Weights of a small GPT-style language model, trained from scratch on English Wikipedia: 13 layers, 128M tokens.
Each number is 128 + 24 x the weight over its row's rms, rounded and kept within 0 to 255. Layers, rows and columns count from 0. Numbers have three digits each. The size before them is the row's rms in percent of the matrix's.

# o: layer 9 attention output (transposed), 128x128, rms 0.356, rows 70-80, columns 0-127
# v: layer 9 attention value, 128x128, rms 0.155, rows 71-80, columns 0-127
o70 124:158127131129144109113149125114144123117145110127147113169102120159120112091093079169109164102115121115122104114155193157143123158177149135132119113101123128130117140109120123161103181151102183146153119169148099146137132090108094132157124125120086108170085155103133190115145117121132126094121100107131126156099122101102134130152161190111105135123139128110105132127125123114097095143117
v71 125:120106125130097093101118129169091087085209113127153167109132114110104161101141143133096084081145149149109103125090123105151136143174150123174099147095133131084134151104090122161115098157154132141112154111131131123129137096174141147138157099138130139136146133120167112130143137092130126103122139130162115138175105170111142127119153161116157107161123148118135132139133128117123099164139
o71 130:120127151105141122137141103120111170142095114145139105134138128183146144110109139096143129143174151143110085106152101119144099105074154079102129102155129134115143113088144113155100144124122135139143140151114072138105109146127114123096105143148140147118134082218139095138177159135131140122130148139111125156129133137116093152175153178140092141150143121154113097146142139162139152131109
v72 129:151097122117119119106113074135134118100128117165187127111103156118076185158131146118130140134091090121133152173132105148111131151179110126134123088100118130148145126137120099085133091116105160099163130212134140132118171121104106154128080134141134124090108129148150141145115116121154125125156096102151090136119135133147128118128183112135109138129166102119127127159145133131154122104124
o72 128:093147113146173145077108102136118129097180114138159076121090088134126133135143163117113145105132147130134096140114118138115159126078126090116102104109143121106092141166158156115113121157122125159110124130162141153135156111110097107062150121120110135209161132137124129105140113153114148149127146143115148114122164118133082138105120113136156144124149070145158165125118123146102140116128
v73 121:163162133068133122125110138098138120143120127155098131155158055129122103126109131111147114153128133094142079141159185107142118144127122091188117131112106181113131128076100131121118126092114136152097125129096110128093135162120138118158087159127110135116137142129128151158126125151162171116140152107123109116167118133140108102122133152136116102111190111158165109125167144156115149132146
o73 125:099152151114110133110153116129115096131144129109149159109121170097139117130128131136121119123158131174125146147118171143127160096126099115146171139080115131152099143124137145127158159130089109128095132160172127085104122133092148166151115138136130113085107127192112142107161063148122072147111128120146072168127142131148132142076109121137111136128103149088148153140145097148110147110140
v74 127:141120167159154145114114137144130083139123119136083096078112134087124129130086100132137086175133123122164060090112093119141172126109137152112127151131124093173133141145136144116099149134114109117131121168122149133143132101107131098152129120160114146130150133133116155149121149115103149128096152094171149151124155069101126166136101153179115106162124131101081146102139151145113125121104
o74 128:105121129141122164150126101116130145149145143099086124137086185137124130142153108111145118190130151118139146063126111121156094128139135108173139107107112108134078107114082114161160109159184160160091133120131106127138113162157100149106138157115089114139087128107119133117125131134146126114183097110138106108146095157129120121096102134106179134140124127137129090137106147127096137154159
v75 127:164140131114083106120124157125114105173151097086134114111122156145129074111134145130151104138114143101119134109132144121092145161170132135108152124144141080146150116134155108114120134093050092139127118108095130115155155115154155097102120138088125140103119104156126112112145109115156091150116098162161116177177101160157148127126148129110137181129134098125101088124148117137132159114155
o75 130:138117173116115145136113085146124138136132097128133116124142121127129098190097092142170087120148167099136148101101163129134069119118111155152141129125137144151086149113127108132175130144157128107127102100155135140110139163109133112098136112145146122157170110124143112167104135100086144135133145147119170173125184098091142154126156135160127139081141118113077168123112135101117105105112
v76 138:101105133114134156135112142119159121072107127165166100141139084116145122110129089098109104104095143141142125120094116146121127162071104151156185096154120081140132133148160120155142144119114134141116114165144131123130117164116134143079144114142112101155143145114162171113122091138114116098170134153142148090164133105133121123093158105125107100130121116141102121134187148162114179117100
o76 138:134140142139135160100135185103118119130129162101153120107085135109135143170124146123105174087139167098162155104157098113159102128176118123126117151128107115103142127183103123134118161135140135166113126097151067090085118116138146137188162127116133106129117140159122117099107097117138124131106101101095150120115167141090129123153122134118116098098124117161159127098102152103101153114109
v77 117:101113089063111097091146166129147119160160175124096140162091124139126119137150143121129094170115147127116145069125116121154102148125113126162128125123121179101150154136167137109167085133133129148113132135083134127110117085125124148171150136108146138109141103114149124125107086144133126166095157136147111137109163094154132129142148168143101133170102118168142104137130126103088106126156
o77 120:135101175105135110081085115144106165119121128127140168067161123137120128140080141114096117169131116154093112105145143092127150101154137126139157121089115113121112151082133132105134145113132091137127123125132113086131156137148104113153102108112137130121110139099097169163151131185100119167099121117155166140148141181091150112155133148121150094138167124097088149144108125150123146146111
v78 128:121065135092149134148152104128117091080112093176123144140120119140101135170136135171144152146153141116122140114118137125128137118135115113119129141192154089107101111100096189149136077100153079130161134149126119077116129106139103148109104101103136093115120144093125137146163146109108154169101124162102086117133155136130131095129149142120122112146141152130106116110151110163163142140135
o78 132:172136135136140089074096132134198117151147141125165115163134158124129140099131126139135105073107115131141143123182133098138100129081129127106107132081101115126094108166118105122122145128097153160119149130131133138142130137106138120172104150122136122125137127139172104142169159123132139163141159129150135153141124109144155144124126138130164105087108110114190084093125071129123145157095
v79 129:118141099132141077121153138106110122137105123100123134146149148123081094163108097101110081112119122134114107097144121119142093100155136158168181061105094147088090129104105096169163124144136139131136131143142148097152119130119104126128152136115119146116133143170138123153121139108093124175101140150086115148143152109124140187148157133118163143077147112134104128139160173154141129137125
o79 134:096114116120106151077133103143128117133145157133133127083140163133125137138114134132154137092148096154093142119151171123121087139116134105123155179149118148108131108097102145095112188143142132135136140173104102141162116131148125156137127130105136127105137115097138153133150151123165127101099153177099153096117155120101136113051109124165100101136169112136135176132087126116151133081152
v80 125:133154086147128154162164119136153123157135127126120136123093132127123086057127067092112151138127117103139092114132135137114144093142140129161125138141111102076157118133103148139129140095169137105116114103124152151151129137138062163109120132164127146148155136158153164155077128128176121158146112113120134132130112166136160111096137121146117125150132119171072074122143126127117093126130
o80 121:130126124104099117123082138159106143123093141101179094119131117156117163144135139151147142151136103175146127135124147135111107130175124123125167117120134124116090122187152111160098102101134172130142072148116119126106086126131163130100127174118132138097160179168106130123148113110123125140123116150144090098130115106139159135093103117120120090135142097091117149157105195096135140154108